Part of a small language model's weights.
Size: 14 layers, width 512, 4 heads of 128 (1 for keys and values), MLP 1344 SwiGLU, vocabulary 8192, 42.3M parameters.
Architecture: RMSNorm before each block, rotary positions, biases, tied embeddings.
Each number is 500 + 50 x the weight over its row's rms, rounded and kept within 0 to 999. Layers, rows and columns count from 0. Numbers have three digits each. The size before them is the row's rms in percent of the matrix's.

# layer 10 MLP down, 512x1344, rms 0.0365, rows 0-144, columns 1152-1247
099:499514460521448417454571516481562473548411512467539494485417537522493385551512544535484420493468516584547494526519480476553436558475495537475521487466498434530528490491484501519514475600433552474536483558450457502632559390572497477531469479456431486478560479483419532504592464536471602439
095:471505570541553536523416525521521423523601551480512555395434538501509496441447526478476464570456379465528506438454585484511395437470478524512488439478479466503526472528505486457467535585439499527441467535471484476471459488492504474645461500546434495515492520555498558517537531426437558469
098:591553495489529528535505505463444562464478495573537456563482546549525440511485528540429535533514511448470401502492441445523517468522588494490486473585527536540552575471524422569547566467458551553463564456490513462501443605407501517525464549481446492498559580563619484459489436507508448526
097:479469557452498453394392447587416528471425403473448446391438496475427418527433588521541571432500444440459545476531446487528523392474516512522501448461534383468501487460607512496401483568428464396507481471521518492584492436364528561467534503539522538500519514471454523501455491481482506532
103:513485495473545526548587615435560450474523452468443587550552451426407590506411506393516483374527495458515442580497439500563478558500489470491478497484518536454474527431457577401367521443410522500509596441545544527507591420570534524494463429495591557403482523492476475461473550456461416524
097:483603454415557494532532530483514436585560548487540530525545481473529421526550527453504523515451521468536580405488514427524453492513513504548572460466524526499520427493530567544447477475543522547488557422463523481498441481492491555431577595521509484443421387490540423464571490624557466467
101:447538550363404554491569496543531425526503499540595422471505399555608507448543498532427578546508457526447540429474519511481516402572532516489520445498566433544501485503444538443482383429396438479459504475534411531550449527521525496473621544463529515466512544557476442435593524496500530483
101:509564482513564487491474462504442502468542424433475606476409480480444537503447594608481465522405489513517542564550497461530573467523574502489505574424509521533460615471434472503535515482538484544454485562480574509504500629430484527554511462415461449594501469482574418491484545500507542498
098:460410533501533512474534514551497515476495586407461398458555570554411560531463472559488416553554501612499467462513516492505491565536477491555492518456440425525434455499519428499517470564518427525593513430532434535468489394466500580550501426433514535568431404542484426471435539533467521545
100:463545481544570507510505504573514529594506577524504586487561534549665441466517432597517537501503487472629525427535544414558481455508378574521521502505584505463536529500504478526529470496465450491567506473493532550576467528434517485538436468597487552483599504549483465448447607420515548504
101:516507494461515480577575520466493514523484520572560533518493494492486508370474401458652619541506489548524474484520578534498558445492536472473517464518508525487479444439535532452502613520485572457459478504395564491579527426518510437508484601507573490558507401586482538477488507456474488475
100:496517389512461546563392555511492557482513500505485583430543501546428508480512444429531469442553521462521553536397493563519502510456530441444449541508485421513512508548498532517523505556517454534533497422495444503601565497472460430486629491549584483609430538584453536558550461546517519530
100:486475586513543482333515494488523582419457437581510442470537544462463536491464462481404490436534591488530531533477466477466475469519550551493448500465558458404544552444474502560532567540568482444422498608558488540512512521428489472530476439564502505495538481575460464544516575523373548478
100:433543505413445576396530522499438496424612445478525537511482530477512601457590477501622450507497473505491478496483555606593513496494527413473591529399538471475567516468533494482522461507488457546512533517410486371495525495428405545538597527563447468518492492482460424442578426593462458492
136:485521520496465510558507519477431437449538480492534485523524462584411455543504473542466487501489490489558548582419474525571535465491471441475475596544477534493544492594479661488456497493509492531548440577493475504507598562497493510531539490524465466536463481571547494474521456459492388500
100:523550510491444536452524473519475496586592557511470587539469502634499473445401423566506384520515447478546504479492517548545441574434536494529580561485476535492448569532496425512502502511541492594413558585508545422369515523490464525452638404431594511591480511485432532491499557516517415493
099:543529420445469525433485526464477460496444482434447513492538501558543534508484501505535473533520519561397465508514490438489497422619544497509543611466464595518459518533500482442472428503494490449383447455482474445593511562508449598482416426518611447545473477599401570555558528444431579473
098:497560521523390474433473558454461497516475580476495552493530513488463519469479505467471529505510543504436521450596480536487560421545481449446444469507429402563493449410474472532481511489406507516522450396527539419498475520455531533521581502625493450590543416498446505502519504508576436465
099:424484529503457530479497445556472476520554451611425460518543567517516460469434486472534515477502372393437456522510491531538441535500510414480352405511574504555539503472455614522510636493467433439523422497481370366412424429480515441451442493578536538475484523525523382493491431568532477511
096:525423498481504542441552511345408452593526553547434485519572526583572490460521505475494500527599456616442489480457443442476519538456566420516535563440489503475462537564454551551511522445487441592511545503405471561527537444525465586535547518483562505544477478451509505528469550498517425598
097:500523486428510422302502551526469462485575539525567536460464577517319403475525481483495521468511521512534388422461511566533462423607475475421493486563567484477478541543555496470479580516510458540524472540540417516448461578487516491609527570529473474461488516446428562456580394633518515494
100:443436469484509503537488592461590535552547503499447534477528485501519479461486392565550416565630534510503516476489493477468533491508566555426416438532468525517480541506410526526525547529527507529518455528507484528531584496556539591406529517493416507509564489575537565521521474482447553461
098:511496514494496480483620458456576478528381484506481539476536514474503522575561503516423530510536522462525585409509530464511430508502529540498500576414557563487515451532533501414549474507521569558464446453524561451542518500553459430503505506534535475545522422581551492603438458558520508531
099:556498411414487492537499590460548520535423426513504503482576475570473475493509500486461483456471472459574516447457531567499418543505466471549384502518421556445531454472485553523467491524556503505471505527508518543499441503551543494458506535554579473418504495492400490513478402552525455524
099:491470507511490525448602377432443507382457491470507513541514548607567484537486457564580448455565479602605546500463461553498525563509485535416529588467432539490468566453522541571466516513462426497593568464544472520473474512619544432508541515488454419500436387489471531486510451582519495487
101:594526594490468485562445533472440522456567543459537406445491443525524455537487437502488497491486543553552604483431496532508462557458507487603454513541516543574472610461482460469487458489472488528410488508471499455538478476495567410492534524459498601384535557414537670541529541530535496534
100:515496548490525606490443571539442442440483517477457454497466459504477540497479394521520401508616450567548467471481415455504569416494522457531537562386453564525501458570421511543473542422521478547423467524557502533515498540514468615523514529472503389468513432406484506458510482506446476500
097:443460488589435486498585568465454425562510570509416541452479471527510470507470454469429507491595546529517520494438560438463447535444501451527438452498519522618508548519500446483492421455543447458561443425490506543446506448459488529378472528532479545435508459451528482530638509468441524509
101:468568593451534445552485495473528455534501535449516448537425525528520524467475544389438544544491514521446517553393552474473407513439524446399413572472423598507533509500497471525512459492552498482600516433428466517482422460493475623442430588473570538564611525497504415543444433413473430424
101:436428457497485596483553476491472516433499523408527608528404455449562421498502541540476544471471459504525497546453517465474551552575534479525481495386508577470454450534477470458486499491438556444511513497519514542515520473489491398555493506499520489514586520474511473523453447542506495467
098:605541477531561476539433529627464616507431561538512509486599525475575486533530475469399574457409446421489545497512475503410460535474602488529534575382543497556486492524475451498591518461474548446514460512544528454468477475469498533548504494531492548476554485525507473472457464444513562369
100:594552503448503582406421542452479504482516606484580521510601523533447491486421414467395448510528484536461439501397467528466582430562450588429529488548564448474472471508540548457477547474455524470473454510559495467471565457489655519483486448395443557497523560528502542487577508568523505521
106:469457493534445426504469455476598593488493483541515469489520469485493478581518490471596421484530447426551447517444535434521430415551502571454419512456506527512612510462441526486441539447498470503542504537593476520487463428495518398462542498557436487540507540528472522370460509504570523475
098:538441534525496425514599496511427506472603476533475509607498470494543471484493404542417537540436459491490584449545449604453494503551499472548466500447486430447397464511489493498431478538494524505495495563512581524595676465460514536518473444546592496516548449531428547443447454578471395497
099:539445543485476536564517500522424509490513515405499471542463529579541553456518365488457495513442452516527495443462494529567470477528459491468523533507527509477480461386494473470380456512534516458511589480563505586440577551563364507494553535482446533479396497475517539491456564483404505558
098:428505500463540529537447553462416507398572435544517557477399511479502510458517476530498478505551466420514481611490581512486445531458471496526455550503519534508433481539535519435578510569470558533527494497533563491419478523543437508492547455516610553461570501519518444595510413529464544562
099:536472471500497593440566500435421442551472437429450461464475537509521492549457486493498558516523584555528500453525540577516575485531502484454463486399487516492483488415524503477487476434495527459453512521447529472482561570484464455486437536546564424497521457482496542506466468456432537549
099:560552521579524552472534453489465487507544501529512562575556442423465526489450550494478577441560498522442485473510613467524470404567455344431565438504545572497452458477486569472450513398565489494528484485456487418525513508500478539430519499512504450459466456507498524529472554509478414534
103:494513518479450561480508496560476539469475467562563477521506594428454410534562462567490581595574600536413449541539524490430563528575576526435497514508430498541581499527508559426487457487527448486440592442505479534528504494562421546547578438463515491506585525493516468496518577409480533491
112:515495580496437582461455539458540445481486524480549607485654454479535550473463461517424565517493596541574410548437470552478570620512557468460444424438474485562454494534511532412531527446508600498471508441443445446537542532441519605451491455515494401477529508431461519571549510519609507530
101:571452446478582551618458464596494520506487467523510553547603483439539566499569512499474461463519532492488569456466528452572474611552540454502413527464537520479436516428495439624527567523409425496470486426500515530569510456598473549502517535532580525431484472505519498564544497490478495557
100:505484484539509489548519495405456451554521501478549519450511457457568441552536483538499521462437616415446471577502573452463493524486492428667547493452588530362372580460511463563543478445601489551495429465588516471463467571571461526557472519543497485542386465535429475560551461443430484531
097:463466521447535533528502504586484544505407427429500445520549470501407511539546554479483491514511543469443576424588429560546489516509463456486441600593465421501486511486432420453588474429469468547592436383472540448414403426502524533471491478555591485458493533526570610480556621518489437485
099:525581433592517433582536491570405570456419367512567505436447422409471488405532367540542464566462546482510516461513549535490493440529496484481526453465477413428437541542532447498547473422496371501515481523506562456496535474464570527513418497543403453541406440525474449461510477486484480418
101:550476498528539431517561448478610504564440468534399508540525518556530515473468454546442558451559543600458525544452526478448526488478449477418546519468607477449634557493510451418472528483471545582518523543405481488494452444509440469450532424449514517554431477399375466542472501483516439517
100:473502592456552481542483527439570549577541501491500444528482506486550441561507592496454457422617484590468569478409427484474506426503464418519547491560533461384497491518564527573414541477615483578555460534455523435463559528482562492453540532535506397560437524429530491515516515406463562497
099:530442498413451509519422530454497442481444528441518490593528515378450512542536460517490532437550533500462607455567445525465575512556493397533536484437445505436488510500485493492494576498525434445468496483512558511482540545397484527531612561474455492471548491537449617478521511491505461507
098:517471516511506572470610479475506478494503479459598489494446499505539562488457501441468506514525545520489484536416451460523500471546447510401427551457567562486491536504569560450423458536479535428531486490514507511537529535407610511420546493534388472492470549470481523579523689437436490420
098:514576533424466593494438564570439546445540450478529487515548507492436465480538461600481514550513489586476523467494501468450414600528425427498530567501432403486503444577400529541587454439506589550495514486527537580400503478526443578497605461479545456468530606552554510536603625487482617479
099:583499493443512543457501471583459528473481469475500503534609506469436432504523535528516513521531424481517493434530496518545539553584460553541564508458527486530471439479527430527565461527488461555530368435522527513543550466494500450544472523407335487514521459494347509538359445513473532520
096:614525539426498596497515499638479544588574602446565492571432461406524427440476536571527568546540481465429543577454468636525571484478420447544401415501505462408540511535379436580477516489544498487576544558507461585508452541541509526520500499539511503470528460547517492602566506474534544499
098:419477515505427589553384431421516458480478453497520427397600452470473476494464556393441417477480489547489544506532470478503477472430487414473527675500494554495526427467518581468459481504387433497500508492553436483473444498476408477503510522485424508480445598415460486580484500517545477476
098:548476408546540506515453548598499526464453501475545477550476587476448533514545410519412446488521551484446457521554432442412532437506476522495517530535463538519511518433563402536497548509532483442562487447557486601584435540442542459517568539473470493523533457493472448539545437432494470536
102:428487455468519562547497543445533490495434470464608389481503540524517464534583377494513545517496459507437459456508578458455521388498487546568507586489536522550452502487494488457506438440472488464490543466449520527510475450538486509560558535551428452470600589563574510420631493571576468563
099:529490454482485505479593532569530490480484432509492547408619539522477479472509488490515495532476512507466515511516577573541520439515523568447453521487483524493505598447493442522483495557490465450424435464475491506456601539470497507466516481470488529512533429432539513442442520471507521533
100:480535585429439452546466507496413575545486486499528433563430450395485515518470556446543504555468439490558481448559574508511429482468395450514560402470477480464431491589562476494427507540476540533569492496537556514452467502504550459505549522517515444490495510533480512504487542459465486480
100:531408484515479523591501495478477497487472430552562566500476509551492591422556443551541524534554502496455506599501474432568496498515559450436486466541582534430512532470512569433564357507460481553498488445497527538527540547475478543603538595451424494527515430395457575534506482567476463482
097:457541507536506553452594509529483423500530451593511427554426580524553579582569590534514450521521513546449435479544532570474531475485438449548497524507447488429487520498502566494504511537495464545491592541549536459472521468523469501549533492457430583467621506537438474447523530458538564512
094:578495537615495591495551516601447479508552612476602515445569419553530385482519480537405550564479548545528568538497547446568500442563380455499506567436453607428458464392482547480559490397498443547534540580494476515488470541487476512523549413439473441413491486520391509466469545555527427393
098:503570475490560519645550489490452484491518531495483471441572491526491490446491588454517503465437539516475547452522478567475414384598517496494568564518523463532561508644556524584501624512470450528409558490420438467510529531489519465469473494546544448543494448425480437469571547490573478581
099:497488464502480352453532458443558516536489498542492513541577568449538422427486525553424472536504578466596645416541499496537552487591485582396497571476477503436447481555484515492408428500486540593480484572501443481503397455528527452518485568496397547493484494556436427534469533527483526517
103:664511511485575557514518516494519466454529524428570518524479482513497524369550463497525454498418477550455576473573474418502370526647469530511541519607449530496411422442556501410418507498549484574482546619496502422436466529541523571502539482423467491455525547513483530597509443405452585566
097:566358475517453524520576547460460509567534550536504454496615539472410516510497505540530523611448496491511540493488447498494463494510555398509572529475517578544557548527478557541481536627572505486591455612630557407431457536463524433601434454516497534420470503510544583472509438623565489539
100:488495471464619520487450505457538479443441425606419501431392546443484449502499496492481600525569409528492461465530470393545582478449539580463532460466402559508430508471484564498464466520490400475546485479431496496649562502515520429545437508473555487516589400472449454457455411496463475511
098:506413444436586520504518538483500504492498511503548540447455568404431556436540495482496431413471445451466493457551484518542487513448499539580538574469462507560545490504544525513453489473487486533623497540477481558471488535478513489547527408582456552589503552486491527560476460517520579577
096:488446408470468562521395650454493465459534463459542578521490528536434551520552447421452576519492476602554559535517505513556459437527491498513483465546468452496557459472594519446516451445561464553503548534425447559610524434377576511467613586492433466550517585528566511474415392567576531609
100:526497492534588432468512500456432527438511431581509466447572522583530585504593507498569483452428548563437449561497479493515525503460532438564534508554511586489499464424523427494362504429465424599495482431486372542584574570466514532549548532560467489488535458530449473489544473539503541485
100:543472469524530563496469540534521597526402524496477464521480567504499502416458494484542515448496541434513413428477504458517555412433504566584423569439491505452576503525571525611460546512544508534415459573550489472446484512408535536540631503496457479625397459546468621438505514485494415559
099:546489589454480485490493470505495495472420498487468449509538537561583558512602549498495437433462538522526499574557517518504487584500526480457554424468471599507501392501573414529498488511478507461462478463582610425466468534486549522565617474556499425523451518506534495465486554567504493507
101:524532489506552535543452517504456508525460501536546515578528515438524552564488472459452532555529460437564494571610511558495541455541493466426513437432496503487542504530449565462500522584481556559479498498453471527464438455511529459374463450523446498572528532587561455463564629424522377491
098:506446611523502509458490527510558536595455457436563516449482511372499422499531478522512527468447454553502478487455497469526473639475497486388468533452457438494515551402433489400466575578415483492492521543398446564519502537452581541413534549442568554513465503537528539487454555540485404382
103:482492509440620546518549523445503490511473512452522626499558449504476577479519537472436554491559630480524470455502561541467482525516578499516528444690472528550567518469503545446515499506536529517436438513497486545548494405416535413492507525507482493460568601539480483490523535473522424467
098:471618552530515510471556467409441578518577534463449554498535490546490508547559497497442487515464491482421538537484481535508458482506467522501487575524381613538471336526501524454559491467494526482544541613491480544489481475505500526478551540529413458546447453487531457510457513518505471518
100:493505521457532417442522495523522430449494524540449537519463508498515516569531486476488468502495505433513515528513531463522490541429521547448538475503545429435564500499541461475532461558431444416467589596540479630395425489523589498520549508457487564415430491508569510557578521552514499454
098:496460491453490489531442487513466471538522492509530557482578478515475503519477563540485525544550468491555507522409498528615499505454597473582454599532417497541520530527487474512531477544572439559476513483528519657525494506495440486485491373441533512493490552500454529506503425529528433615
101:508634485490537443419441438514431439511573530527473495473596518506520433589471448541456568551416430550460494449401497524505445416510436469564605543482394555547503536488542427542478437522559415492524447478500595484416564503463567558514515451535498593549471478428477527539447506461414577521
098:465517550412488468527456449473513539531572425522548581482530563405513528462498476557602446534481512495484440481506530483534506540531502506511524480465497589411482439453485412501598405500583521464535546498414488385390514457448502557535511545553423429469498481559530489480533466441547512466
100:586485434478519491441456537626494430513527423421422488459476515477569560550446488488576463497532540549447487505524426450532501527567469522535481388519484566525487514452481467502503479551560481475494478524550475453514523437510565471581499498572500444511498449382502489493391564460464452438
097:557580461497417583512623520473441573460482539429439542511589454472438420520458450568515553554494513558507536519512519522420495486446518539464535568413479498494534493551499468575509513490484585444524543464504483475551514493582540498487504458458483561459426547466515458477444564500491446472
102:464510506567426566488530487508427558442503584537449554446493459543480547485521497494484551366521611404512533518579512501541611476438403520523432563507506498577501537581609478576508502518444551561430566515396525456437532522473452475525542526545523545521470487470520494449408510447468542405
095:538447533470443526501406508447554442531459442553593482536511506389546496523494504414573499489453435470549435518538540402441462501536610561618521595463528488441499563501500516540440538629544581495531521437547440475488454623464525417453410459427434584521494536564621462547514413481552444369
099:473445482505486522555542572465612538553380509491513534394552512507485517526533495456499545512459543490568521465458398504460558524510501407492369575501514473488535500500524520472482485498553516503522429469492627458497482440464611471489428479540604491564461581513438419504485483454470425561
102:571517471452625408508513505565472463436478593485512471478495554496440495583596514604637499493462465482365563478492553494589616596453542590515482375520502411479479452475461599532570559495511535425374496487483539525493503540462552534518398601504528522467461484483378485533551490509508466452
102:477514475459462457477489483423545505490461468448608495471453529477496489484507471504433480435493518495579493406474479452484589574545569441419523477574516526488560517469529457436575518459510571520507484476440416471525530523544472435550595493479493528443519501555489539441489470455539426446
103:566524511482544475441462532472518569482546531434648440523496508505527468500372405467455500546446504517487586546524447519466458472497423544565503484501474466462521470476519510497502562466492504487527453456461570434472470490413527490494506533503519595550536533610536499484540457501486546486
101:432572556508575420513500333544564494564454488399517512477545430573423484489581477540527456517568489552458522461506492515461448496439523580481456496552590433529446502587500502581555551399417533530388424492471500584542550475521543470469487496487511497507499484537554577567571456537481469539
098:550488522559669529407467501456520554600539442436558434542414506567496446461503505537494451491505446539543437611504492537485504470457541467516432426518478494513523461464496491475542500548470556580502498467504501464428468510503448484480515424545515454463535472535612534475524483479486548518
098:381416448522401563456475436520572489485465599587507571456532473483504420520537523502499505469536540570464413565543477500509458489452567478503567499531517488593513494482502524436467596550480484517542433524450452454552605566491594554510537495532458509412516419541537545485545464497458569401
096:427533478440459467451542551429541562460498511554408444586553555426479523488488450526479390510405553584537455587462414449536443447505488543403457511603569423506470627462562502467495501487525534362463555438445483456478515480532394601491506490568484521583470375520502439522552484566468500581
098:481462579500446586451531476584508469481418458480421469574533481412482541467535489531462592550562430485534476499535537479513399546599478435580600450462508498495501600528482479520489453522529490515480475548457448458436388479510502486546533374455431428493480529461555492482538504513445465592
103:540510416374416522528444467459513466580493558498439520615482515490500501550497500534547565481518524462411478542477550537452484461519498542449462531398557465536506540393554474509412414502538502506486492508481491466549528442528504481563521484503458481564535477457624397474477511433501520532
097:438481523500505453474484404445528562447451495465449484550455453509526563447463522553560478504483546525496478462553497566485453481483490566455471511596414466507481523441482434478498492479412550493489500557449577644482484554520518433514465588533489513481507447535570490481430428447437594509
099:395418462415523538486577598545561426520451543550479583404488545475422474518519541436469490522530395564505384556526432555487469433625565561451480482477486464445568476507483468507410482495433523562508521514443523499582525515443512407549499393422433544509560450489455376466458373444512386438
099:517581478439493437485488564466472555464479510423601509479518549514465665542513580471520429456553459563529438492461583474533589482468461600471501505486498471452477461567517456539525498486478499517534458478570432562502434568582517559487512465430550578493507581482530476500546484443560537541
105:564366514588613425524487521525541471508442485491447506465511494530531527574454477478401457484570562587505572436407511547502474429574500532426520529549508538546520575455501518453480557529560502548522374534495500479465534524553500494454534508541441455368454521523467473513481540525543489473
098:490574434535544428457496462466490447553476570461597483487595417444505507524473537530553519573455516482459588514527490438504518523485470537519465543498513493440586389508444502531521478486504458579477540458583516444548480492565369411517486404473468677421511445494489451493537563574570556535
104:524545557434522538446508443528560522469517497595503519458522507434507556546464512544495502537457485505489479408456505468412437502500560546579510519480410532451577377546510478504533504450416457579525539494531478503508521534473512550347536475521471507600521405501499490564473603455556517540
096:534403438473558477487469521581525477517441523461437587460509477562471526502447587474537539475436454564507526608545607486426442426468425428541452464538509543423497488446521514484452603408544468543512463396398608497535481556599475403535486564469457462457512536505490457506533548429543513464
098:440523513498432519526476486526429562447526472463431439605481511502481546427446441557422461539496436511468497514533557407374480501474426524445530446495525577515463505485488468599507407593540468520555547455512431473518448518523541558502553480481322518541523448514502524514532484466479425498
098:545434501531539515563520521518520572506551505427464468583519516623585526532506558458466494472494558429439510585504529432486509450499531521574468556567528553472534481505570474551449496481473513476560566519579300443483504491412449415521479524618536502580462414491542483430518458466539498438
097:573504471500526540632424493439379571408515494474518543499452495502536506462483506429593418378504521411586494447521526496439477540525422553469537523516544421515600379577495493550440417488544511448546474524529460502526485476506450476526457441481523469561435550514510465449529572490434583533
101:503544526440497554480492477359495474538499480631564521472576477505472463489396591522588444538526512422576581446477540483547466565488523525509528628532459478500463482457508487538447565527484516525540512509479493509476422492477454460519581455477517557470506535513546429503521628431364586478
101:502490446464618528531404468473390452478485559469543607492525454478493602593465429498553637478519490559464523526553540459556502525467461501438575533427474418499562546508482472481441544497576514486502543546465527505492589492405469461457518464523463505430501543537433475486503552476474489507
099:531472541502585406443482549518453524505534563434500457446539506482534522488500504477342549512522488533512543489464472538533547468547491444593483548525530393523503471501566568447550529527543430433489454407407437504385522558494458525454449540446403460513512545519399544391529485502458570464
101:530522584460564551500567534514454498468506499484438539439464582541498466560388466556563530501524537388569530585504449567442481598445408507556432493413510439504426483468446478557488524425480502604459418484472566557479495480459570558528610487539483466496540585596374553512545555528444609552
103:421613531502445570548512529477523423472484514506453421551518582439443574524523523565372525593511432547452544507489458475365488533459441485446421456551449414534563569548496520581418552551523451586468541519585543523509433582458589568408556480516504513470537563511408562439563547406582467451
096:565522560451568561453568543515466459473580517434630588480475453559535452523531508491512520420511472529433487473511524536520529587437560442578524504504445500535442560490433502497500452514527537463562562536571490547478560601543575524462539462509614421500466604487437537561471542572529476497
099:547463532528619499567565522477509469451582515533519431471519553553573494543515490556489497519507492507470514580441444575507520534472523457473472516466537408452590437468561540492403476430579473484636583545502373418599447493569483420490488477466601534581446401546550540480545429505482558529
102:459537497538512490476485476540505619513528516437450515492530464567576570513548446530550535574562530440480404512501416528562429440467541512556499513539494464521444468474459484446461604609505586530550484501417491385443523515419424483483504425641490461542461539523467502528600526495419503589
097:537513426420462511406477514533518531378467611507526453508569576417449397494506582403529554537444491444421540522521420554473487556441421423551455515456373500461508492528490499436493437549411507462437452456505536617505553429569431504496457473593393518523509495554453491452384529588575406451
101:516563493539528410488377526453502554494463497555433500492462504476591514515524469470502510429461472550509589579501460499483521478380505510457388470479537511522466495443471447478412543542340498500605527501561500513441516508531474524571550506574545518482401559469530458380463419464449495558
098:525512494498473487414535598486536499465454498558528545564546450414447464494427436553554482529463432462571522474522476471495495536400482463468480552447496520507494498449400544438511576402584472447536409496425490568594440474468545560457410436581526558497448530428411522574447556510562457471
099:478505465414626436498571405480475556505425530505490498395485464501464575466468568494441497548563398608566476431505485457564554444467484563533480508571475402655512572550477482575502476471515441544459466513454564495367471461544493535481489508522558508460479427471519543600660472490567543514
102:488538539395572484522527564423470452406507438507497462594569521430509524485501433397474566542523485538455462465507490475488490446555470463511559478512523611503492426542470588411633460526464429478425483476473404494461565483553548576487519488454507473631541545524458485444495607538486493570
099:447552537417542444488400515533536562528544537520478467485557631557547561486468529574503501507473509451551498404506510484482507479518501485474507433589551507442482530516487479537514496507569514552476502494447442472503419422524539513595488544516447472559483483484466501519537490493535545552
101:449528405500555476584520511504566468493439501523481598467539506513412554412504501488475555477493542481493527463540452513527494431511480473435546511500557464552490500519509489487479511491463405527565590455567495452482501468468561508498564547521588576552577440459566482523565519463501514509
102:456582494409410526489452565485444423568496467510524539564494418496553609449564561477444523493463459534500477504503503490624495529566475563408441543464556578508488525472569524531432462494428509467562341477544502513571564488504573602435572482533550495513431486511518494555455523392489512552
101:520482467535511491564494579505511486601443426482482495427567497424523518605446425417526526436438526598580473503574495532439495533428590521498574473566483543577483495465503517467580453486510431473634415477467527489620451476659523422500526469509516634502502513537525532581405464474513521486
098:574499426511451480439566498487433480444534487543465566545499364502528561334533521532538581443532501519553436461515472490522529446451443537439509537520514497415452511478503537499548406482455543487493544535541561507479559478565510502518490563462503494427483477501456457479389428527526519445
100:442525529454478526483514494558374417535618456483627419516474463495495463508505531460462476509458504533557491526529554406421478525502541575437521506451376390485483493553492507505539537515504472468577502514478464433511491449457526562411498532441503523478513469492498505562555494488473508527
102:519490594508475450440437563475479555527490451462536566506532557417542580563555401456534531522565439524496528469514501491539462587504564437478487529496525463531438503371534482559520558494534527572461532580528550497522464504512522566508539594409505492397499465448489450420532472465516476633
102:592514517392512485518505463504482453514555548477591517552455592533534451578446582562594429517460494527565506501444473493472508528480389639382505593534519453505426418557537469486500555525506511511520502504452460568475534556390407536559447540429479476415628505449548449544351459527490543498
100:531469593445521481568480491536487590466478468479513483498496441488528575383496548471560471468576495405508432566472488559498560546512467445531527445487521468547517487490489488536492519484512434507416490538416488534490512499489457416460545482547487519504586556474506475476534470493458478542
100:549509519491478510509494502528580495594444526474609522545487457424552494429580476538423500574410435588436486477456460454549409470479632560449507441482538496541564549528664530490420454493452467537477565505450442607481516510615537459530531528521516631556453476437489593477504586523491596561
097:524448549479465559528439524476498534518700487485449603568533532495553487534570517460565546451526399490470511507468471497526476534521530605507541541483561524461520490549583462496397465433483532540561519372534417592403454530503427534487462446597485461552408535523468456564472509503587544549
098:411603501477606573551606506563528466458450507523508513554439544492465399580490480537517481394420569492578522595487464599533471516434431412470428500462550507434467607533495471458555520456481462514509510356471536552518392442535610479479510526405454493533513465490528533498545524441404526506
099:552602469486372574550478485415400490569506514459494527400517428432504512531524531478552471519487453514466502440480532511466475426542547523517506521482525588516472511469526574462594528607431515468571533513517511559517432546469553538445494441451501543467459530527463539450467569528501518486
098:505505548410481432513452565560428566576420558428483534594557483460453363453539494372477457548597477578473467487486535418465395456500532539454502470484393556482470488538424516383519401532496394539434435492390542453419509476526459477484546613438540524451509508514498464513488557600460535479
098:443499410609488495441536435595467514453530619523458501436500583547555428443510478401496422481472504520606510494490510454525458534509501499527428553522504576512551492406564528459502392469481577489557538479466418492480514511465510548445462546608564469459511482502523552434525503482572499431
101:511421555600504613496532524471563455549478406558527505574427543471486503535472559491497581589473457474484489486551471462440472519576392416513496489499466503523611585489479539532336346508494585540456505542499475529489538488524503541475478462431542466525578554522450530421457459536525505453
100:504547464536469465492454488516531444473418544453515493515512587496520508410516520559561486612513480544572423570499474504400490492557495492525571501397470578467499470462546502505445421580423488437510453484424521559510455508468498473559490518514518436533487403515434510538485471453558524475
097:535475476514442606419528528468555488516456458517527579367502498379501492509548478536522602563472479562549475530549454482500520476496556518522599487487494514461548542509471499539515451502520526460573493567531587531432582417482467553480471478467505485539419524551431428503474578481537565427
097:503516465445494523460614499435534460378446530511495527544560537412491495522487465541512442563433553454481510479520494434530481496469563500470453531514518502544520475502472531426640472509485452531481538515438552544493534469487401516543501536525557536530489491525566506474575421444534520481
099:533523556571509434461522508420527408529531424437616494538507562414485444540505453513504373400451459531456464521508488582539455496591496529567475478414562469457478537491503572479596473506500539516440508519473466480521422492535510420517449519513497514533510391496492473522446442584453417441
099:455516555451443495522458613528434495456513492457367544445571385510504507563555525422466598498479490521603553536497503494519523424506459570594518542578391546481536400501557490618614450467539485583513528545621406493461502504410438499424457571473392516597530511455478514456511524476452480479
102:458450497473453473543502556642520467473528617520594539536539589448462487603478542519546422482536525560434523558520498446504412451516502438525496477573606478531549562414521399545425548453541450508454492585512481490481531438566500507553398554503520479438539483422538546441519500519454465388
100:514454440493423491503473520399571531531496497489413463479445500484431462627512503394435416559545320516545547521526502496481486480500430430567536524509557505436440547480503481520526500539485507471544478463460571480513540596400501569504531472564532561474437533539562513472577471465488532481
098:477446517509451501484479405604500497490426527466560459503620499475479507463534512540373463503495465501451507541451504547502551501496545493451470585540483492577497566512399509443427437516494414491525502476462603540466583562483534561503504581479571556468460444477618459543474484530564448523
098:428605580550461569460511535566523501497488519510502534503400434516483480462464461466471526470537557471473527526493540454422471447581471459436485531480563563451451566529517426508413476452534549526486616562522581409451505551529456552344433484504522452498520503499426529509496532507444510463
102:491525527541509533534370478530523509528527430544418466550550494462478592440500464457519552470392528519554466431448517496471492482541590536565508601518491609550512609471584360517486521504503550464496421516491494473451495447459528445448482472521514529478456500541560428467449462466414448580
099:586518567430434534562535482477469499454495558489381455472451502481539620506580543487422474587409451448464415476582511503509508468509487562463465525514493501514569531538472468558563604464502482444478478521481504457458555586425436489520469530534417572516484492474510543490479484489510500500
100:511517474516477529490507502355605516538437584476434506482472588500458568534456535478443467457415412396599471544474485562484557478483519507500523544428491514345453524442536478492509517494558460531568510522546471533457431524481523552475516526524537480458560487466431552526532418434491489482
101:551509454397457433445544514487491427485509484506486479589464529491510571550486504561481518507548443490447442548453457477492393340513533527461484503548508521479541485517580484521460590559422371538482571480534551494581525517446499490475571537525464561580466603531457518512557561480604463469
100:446405568529478600542602493501432416473434449521473511498461573411509516470453541631544554511364416467437542466509433480519472521436442407495442464392529487433478536464471529511520596559480473550550494542530604506499492610593583418500567514486533486456561509468490551472437508477544514453
099:510517476489446466580425559539540476429428481500614515541500486439632492523430507483513509564448581499536475428587508652450431510468525503465520469424504543517532520508444579504601532494452496491495468433555584495593511533450526552483508540504492589459556571514459549545522468493507451529